config.toml
d_model = 512
n_kv_head = 4
norm = "rmsnorm"
norm_place = "pre"
norm_eps = 1e-05
rope_base = 10000.0
rope_fraction = 1.0
init = "normal"
init_std_qkv = 0.0294
optimizer = "adam_hyperball"
weight_decay = 0.0
batch_tokens = 131072
steps = 7973
Each number is 500 + 25 x the weight over its row's rms, rounded and kept within 0 to 999. Layers, rows and columns count from 0. Numbers have three digits each. The size before them is the row's rms in percent of the matrix's.

# layer 4 MLP gate, 1344x512, rms 0.0412, rows 1327-1343, columns 0-127
109:532501482534507503525499498497477484495544506500513488484505489480494502524476485499535517516520517502481522488477506484488474480512505493513454477497469524541484489495485523509528490518467488463522499479493482542474510473531492492520518475471511446487500528452523507520466516508543542448475503516465513541498499473499472484430516483492507528445465542418497461501487492481475537486528
096:514490505494491507505468514504522500507517511478524492499519514507480523489506477503478486477504533543545466550436457499504526505515504542497495507475452520469504512483488490508509562494453499503518438503494501486532444524497491479507494467477484487549511500542482493506482510518491513485452524483495540474515539519504519535465489499496524487507461531513423542514538510510498529493534
103:489427463501500498492487499513477512422513514495483500542518525536482489478541517515483485480507505462501541485554467504512486540503451508492480485534519517521466496491540441522526494478434488476481502484482475480483452500488484482477517451496471526506526515514490474523470520481512469450521562480513517498570504497497499540480451496491515475523484509513500512500525503468456473544536
102:503484509494496497497487508491462493480507464444517516529516445507467482492472516492508506508508495481501487502450458543495497510437497495534497465559521512489516503520512489504521468519551556490498544487518499518457534547491513480532504464485528510462475534482493477474559545475530511544472511540495502519451469484507531511488476466480529499504472427478531511493510511502477478474516
103:501479481512510512523482477447498472531544486502460500483533508483488461465542435495518457506529559507524480515526547514519499498486483530491480466526505517509504561530492508484523488513488510491506497474474487427513519493489492537531499483492528454516498483453466524522474461556463510461523499463503490485506489524527519525488480509552472501469480532557536506487514474451488499512514
102:508493525474556480482532491528516514532527506460435485540493511459494559464484515528531523500468538515461510461499427508501535489480486517500496479458436478528491495529501513503498496515521463524498460490504493484506528493527496476508526525487527475508518507488543468508438491519482492508473510474492503532496522458540513505499449513447528516474462505481498523479511469540492475493508
098:478529487551517500480490480504481523482473470484537525477545471499487519517515496485506515506521525509553494466537467502506488507508463541479484500499548485534484485515493445508463488487531514527494484467484472495502532497494519504522503491477480466544496528511491512514524478533523503494505490494499518473504515492510542479533508534469504497485487513500513491506508499480496503487501
102:479528489465518491506518519450436502490489477476502517487487513495512469517464544511515439548453514539498490477514473496495505537459503473527483497509526512492511495538464519486484509471524453507481511526490477533528521506495519473536511506492485536485489482506488479529478482498499527497492498495510504464512484496488565465513519483528460549508482492475484510554536501488492458520513
105:508497503505488520437512494521495520502508533556513520484518530535514516500503507493504483499487480528512437512517537480476514481486507495502475485472498490546496543503541514479509517525532513479474469487485494530504500486507487542541502497566546463516490496477521510524455502522497490471501535467498589530479470491456472524503518471499535443516469460529490529520513488473451473458452
103:529488498486496516487473509514461464501490490502511490438523511482514468497464536484527522491500486479504521488505478543469505498460499490497452442480489553501508516509503498461498487529514502510486481465460506485494530500477491517492505469509526455477513485406548498483504487520511501512533520501493516492511473461484495511499532515528536485464434498502504494476515498506509508492460
100:545497459486510520506493491531509472513535541441534509485486522539451430499484478526456499499506505470490501500527485477567479506504508481512492513474495529535492460486500471540515470511507521492506495492521524491550531508523499531504522488485480498544536480473469487442559464467470450468512497507487484496527507520494488507453491451479497479469495493502467489495488457487553498493517
103:501417497493504498517503495507526489471527532494465502500519494515473470506504507571445492540510489487466490504499458550540541527514486528518514513532519503474531504498497438516491525496497468513480455535452458500505467506485518492558484504457519500527513517480509444492506464459531513510458537453534467555539509476482440541529459483505509463482515483548460469521501455506502485492536
085:496511502525517547512473485496486517496510498461491500490493520489501548488470555510476521531489471495539514490477545555434495496487517454479485534507494489522535503532506514509545482515531544510478461475533450519478468532508513489494497486509498483502522516522489501496434452532450500518541516496460494460548491511503510510511548484467491492548524487532503471504505502457509455459500
099:510481509492504564529452504458466487498489496492506515511534513472509494515482462526523488506512490497512539479500495515489442464471533517531473467463535505478489497454494459489492457515471472530554514459499536498494497503457492469508475517502551488494487496490518490489539466529477499487522504506458498509451480500464533490499468587499476511496477476454478542497475511542452506502523
099:505493455490451469521512496446492512483560521503502467468546476517491482488478462500472472486500529486512495491492467532539494477522498463515485455528454429550516461471485518470500465505518547500509480510480541516492489503512497518515529506443497491489525496465502512484516522494472483445496530503505499555547541428528506503489510500478513512529510497513485463513465561456537462517466
095:506529461471452496471535499452469468482488472527490531481465508505472460506518462544470459487484485489500476524518453494524492488472471536485524460513478505509459493519492513449514495493527498525512521520452509494543528469475506506512514472494472516506468483517527506488508519486527510487477443445507493514520556486480498525451501474535504480507498489492475457503543496509492481477458
100:539497476533514510532498510523499542512492503501476546517535494505502519490458491505484505534511521505520493468544483454513500499504486494475453442463515497520478468516542452486464516488465534500488471509505499532467507544483477483494490451446507547476500521455479494511475486529537487496490490524471492488507504484470480499494479481507533475520501483524525506515487496517528512502543
# layer 4 MLP up, 1344x512, rms 0.0429, rows 1327-1343, columns 0-127
103:537472479491537499503541442506514546502494541477508462487510485513503500476478538496482520502519522472523501460524527512530481462516467545522502523510519479513497552548493513446491506475546472486537504489491472490497523474484502498539522543473519459503518477488524514526473465547463502489509478441505510483509470470497527505490529513495501480504483492491498485536511508463493474512483
090:458491543473475509511524509481521503520498521502486510521516493519495513527477478496499459484498484502473522522511541545478539544479538487467538523505528515504519542520523505520511472500495520523488480506493455495492500533468501505470523548501498505528500483535475450502474520441484496510482512523466507514497510508489462485533497479499515495517510539514544469485469506507504515493486
106:432527571480495517502518505501493530463512480559493537494575484500511514482494488563462472503511468484512472516467518475503518509504480507483517535500431513468480475483521461538465549458483509494496493509509452486506515490501530502464457515487453533464490474524487526489506512530477517512506488483490505473490568498488474524516496533500492514471498444507456487534522502474518514498480
103:515471476513513518531483490522530488510480541534526560536513491531510544472511519488490526481490489537465482498481494481460489472478519529460500519500515493501520524486471458497468458497504513541524480471521498498481496487511496522494518506520469510516465446475521529474497496489483503502515482496482547528489512526490554535511530504552487456460516488503537472469509484478523488518495
099:498469463482536502477497528533490497519516514509471509487503456513467468489506562525470494464497524486496494494530477517468492509491470515531504534478470493501491495500512510468514540504471495498508499496466525494519514458522540497491459514542509529500486541465548481450475474522541503520476491455529511508497517485537504542500521484484491513468520508472447498543529477455537527486512
095:458473500488508500497512481528488474501486473508501463482482497502509501476490534543537464472533472475528510458483484510491434527507506454504461510529503488522483529474480454525537514520536524508528541503528523499457481531510546521474511518463544512522536539472504503528512531437517568456511496506513479518483462521475477488538491548495511526549492513433504517513507478493540497512483
097:534474487526471472514516507541533452501542510489550512489511463488513478495513493506484519536539518518536527511522496505502476503495568485509498516481522458526507507462495495460509509530458495510484482494510502478515532537483462501500509547490511434536465493554530516480459478533496475539486450466478517466478540513522542516528542503434478490491513519503512495524509485534553494506455
100:499542483468501525543526473497512515499524523514500477490529520502522503495487533508497494489533495485467449507489491482522486502545458506544526494482498498477502522501499495525507492480508463477491531520478519513478520489464465489437511501517507480511519475442532509503511504460553552482549535524523492510515483520496459499531482509497492501483464483487475483525485500511511500487466
101:477558494454514509484508509505509470440474457474502480517494528477505485474523514507487508497490505498506512498512509561480511526493494512494502517489515494497473503527504485542468546457525475484511510484491486537441494538486508470477523488514499489530480460506515505535498516486488522558514519508503536499489495542489508485504497528487480440505506523484484510496471487497487468466479
103:525493501544459494509523546505502511513508513508502502487492488513532475443514539483496487472499502550511517514488520513506503543481501562486506539562504540512466536500517515504526494526490488488537502484535503489465509497491526554508488511517526522498457528494509460497465483543493495495467517489520525479481529497467506484524515514515494507494496499509520433521478471508513461566473
099:524544494507525512509506504517499485518511473493515526530495474481518493488471491541460548517539544550535521503458529502507507547496478539502539520489488489520464527481485505539487466499493482528502547484518460469459454493505485482487486529479485485479542514510488572524524527516498539487463513509466475521522485509527463470503457520493463517505485488468477517497509474484508513536506
101:495483467497490507450523494507514542495476554489514536506491509490487483505498514544511491483514485502509466507457545537476546493479508473471523502489511477504533537451521498500480476541487495504488517504521518536518498536500464464504472474523555503555481474505498490549486488490476477489504512523469506464493482493526466482544494478498515493470502533496476494504506497496460514495479
090:498521487498529465499497510510506497516542500466527501516490496536528522465507460486505472505494515553495488474487482471491495493469462518481495472457517554514519493498553435542480519494489493470457474568505481493497536504528487500507483525489550521509424525528555486483488503467500510524559466493504544546470477517505515501521500518531491490482482474473542491503491559521500489483451
096:505516518545491464484493452566523527561524454517534467448497495489498500506488489535525497472503497526467502497476476439517499486529509454479508474500468489517501527465474482502525519488481458504475475460502525489474469482518483507478517525524498491494455501462542504486484467506535531504436510501536468557507500509464451517488520490526491488505491463488517492537478512512487520459496
095:484523542506547496485493495480480484510512491525508501483491518438531486491474509486505468465564469489469457505504555511510459485460487524519501502484523494494486512493527478526457490479477532496501497474479526482507495462557564491492502529514462506513490527499508491492485515533498523515514520520542511470498507511490511490426513527531527531516495503505475467488465470499483487528512
091:527526501517525472492517477527521526561495561488482507507501494472501489511480488496552512537498536476449483505507481503507491501525521512533480476517497477533488524519448474467490502494524457499484520490496520551493508507491516485472502457512536533485469545460523489537526516505462516473469449459520508522457521488429451503514491489474495539494510492541542500463591483558460499521487
099:479471470519483449498464477521517533533489530517518499501485501497511515498524479463566498474463494543514503518564504536485479518546505484472523502512474521485488517518499491480488522474494505505537522489497482464459470482480478491472484514482516441540514494510495547521497462525478491466522532509463506487496450515511487459455487541518488463480491528507530510498492498516454482493500
# layer 4 MLP down (transposed), 1344x512, rms 0.0421, rows 1327-1343, columns 0-127
104:512494472588497536483429502515496488482512530494485510467532477540474513475425528493494537504491548476472471482485477544479516500505526462515472492544452526515499514457491507489509485518498508510487495464497495527491481503494486488490472535432501500468511493451497512440523511507531480454513506489470494547486483521495488463517518508513499506488501495493494471547501500488477499498513
095:496497490558503526474463497521478535507515520530504513489511498515525539528489512493470499526495470471548500449506526471460506464473453487481490474495475501518502511494482495508518499533539518486498480510508534467534512472539489498489488500476484511472488521486476502489530463507523479508501526543518520522527495481523507491495471501512511542490476444491497477509492484531498526544518
102:511492475502495470524491504475502465499482496493524537530524482541513470490485503471499504479454501493514516489485510480492511501475513524512447494504450498494497484499494533514513501525473483469499531503482515519501534498508484489513517498480492539495509507486531532538508519530485498509482523511580504469507511492496495512496441500475506499520435506470518502523504459501483497475489
102:494449489490469515485493521506484518486494477495517516553468489510500468498467491505520457495472532536508487532523567426489489529513497486533502513508493493492507492476487508485494521499480497521496503463523517468478475481464481507468466488534513473496511519519499499527532504529504533518472473481469450524523553500513486472505516514504506491514487523476459456504487519501488494498507
101:481488495497479464501462498490505484522461539481469547467482498542505484472460481482499489501521471476482516509514505513529444469456505488508469535486542558511507539525500511519474489481467509472507526484480477530501517494488494459475471529495500497549490441468491519508443528481533532504549528511508473524508540550506485539453543495492493503503483475522533522529472514480546508510522
098:502474477527474505503508483472469551479507477506495520505520496462473460481521472454478502514503484514522482525499506502510522486458501491485492519478545486493495541541488476459493476484504504478514507523475499477542476467510512511492490476503461520504509483493519505516537527525471484493498548468447513454534477515486505520466484506517471498480533495519515505554459519534527498534495
097:506520494482536529506494514495484507503473526483492504502453471490534481506505463514494487515490478499458488494523484466534524485494484563539508525548506510543494487509525478551490533518497457517494486495528440477514486518498509513486509478522521512532511528541477489490512574467469512492503484471484501510483431479489475536530457493526509550490516495520503442537518525527545447518515
100:527518537543520464492473489510502512503530539475496488482494542497498481517498471529515471535492530554504526486475523490485547483514505555503499530484497529455462449490534523481531461463467469521569457491505534515516506454496502580488463504521538448512473508512518471480536528541492478504453501499483511545490527489470516542505506535475478527518511507468530520492489489485489496511511
103:506494486486515535541492491515491521530491518465527459511500501507539480524470524503486507477557494470499503495520480496486481515521492481486514507562498544521519468507494470508482497564480459501495534505464440507555497486491497470509501506519519526502447516493489505470502529483491497490513541513502452515497467494486503526497514490516509497500480489554508499503476489498543509479501
104:453483506525509474516440470460509533498488489509509473520519516485473500487490516519517504487450509509473495464470518507497484501486500529551516477472491472523509533493475522501497459501523513456476520452466484530484550458495446507489506491502537518500479489499514502537479508495465497481510482514502472442484486513487559470491533509521494470517485511516491540529531502505502526464502
103:466438519512497532498534452486520476471482462502488472518513471495470536466524476494486487525484538444475474473538527473460505498489498453514501538538511544440533512526491507512549501452467483492541497456514462496485497558519510528504506501493499516513486495480501512514473521530544513473527508507526490523512495539503536551494487496465503489462486493503508491503527494484516536490517
101:479491494466477509504468457479517497474480509510535511476515474501486509481506506494466483528515513497503511468546485531534475488475485476492500503505544526458491513503506495463475481540490510505501487514493532529539505511492516513506504514458526495474460496526506500496487524499525477493503479532465545480440475483497502507492514497503515472504520501528475484498470502507481509455497
089:520508515498435493462486467539520540453472458474480495513542473502537491512459490480537505518511475495498535461520523478518510534489510478453465505518521499498485466537493533481532506505509483494521496472499476502495515497478505476488486490537487460487486488507487504485491475526507511502496509518490517459514518515480510474475548502506464523484424527504457492516537488476520487500512
097:471476481431496501490546494495496510493474519540531517496503536510518485494504523520463513487527547519519490532538533483492474490459458462538482502516513458476489505548479502487488493541489497489522503523463479496500515512492513495498498537527492478501508473472497484510483504528481467532514507521501546488513500468494522483525521431457501496513525512499514527456484516479499491530457
096:511486477484513482491504510516536500505490544487496483532467466543536483534482525447484536504537509492488443526467496512521502525492522492533503470530494507492481469541468508495478541534497506487503510500468455533473485534522448503487543499454496502502487514511504442498547523530506534487522465498510522518512484518515522512518450507468457487518452515506499516534486499489544477507513
094:452481500504510526515473487505511476484533502478518502478516498471499511521507464454527461525490484519524547488465473522537497524490521472462492510501490473459551475471499517508508482527474484459483485500518508485480514482515521478519532528483473467503538438480477468462488484546489452494564493500489542519513474523529509543506515541485459496468509495465460495560462501469550467509525
101:534547467504549499486522532456507504534505479546472501506505518540512506452503523500465479531510491485522487521476497499461513481497524506490461519482530524512512504460514534491504483520487512529459445507499521501466506492527481476523523470505477553481488468529497525490493495472488516506469482472523483460518516485462521514482436502501496524555498464490497536520524467476484530523513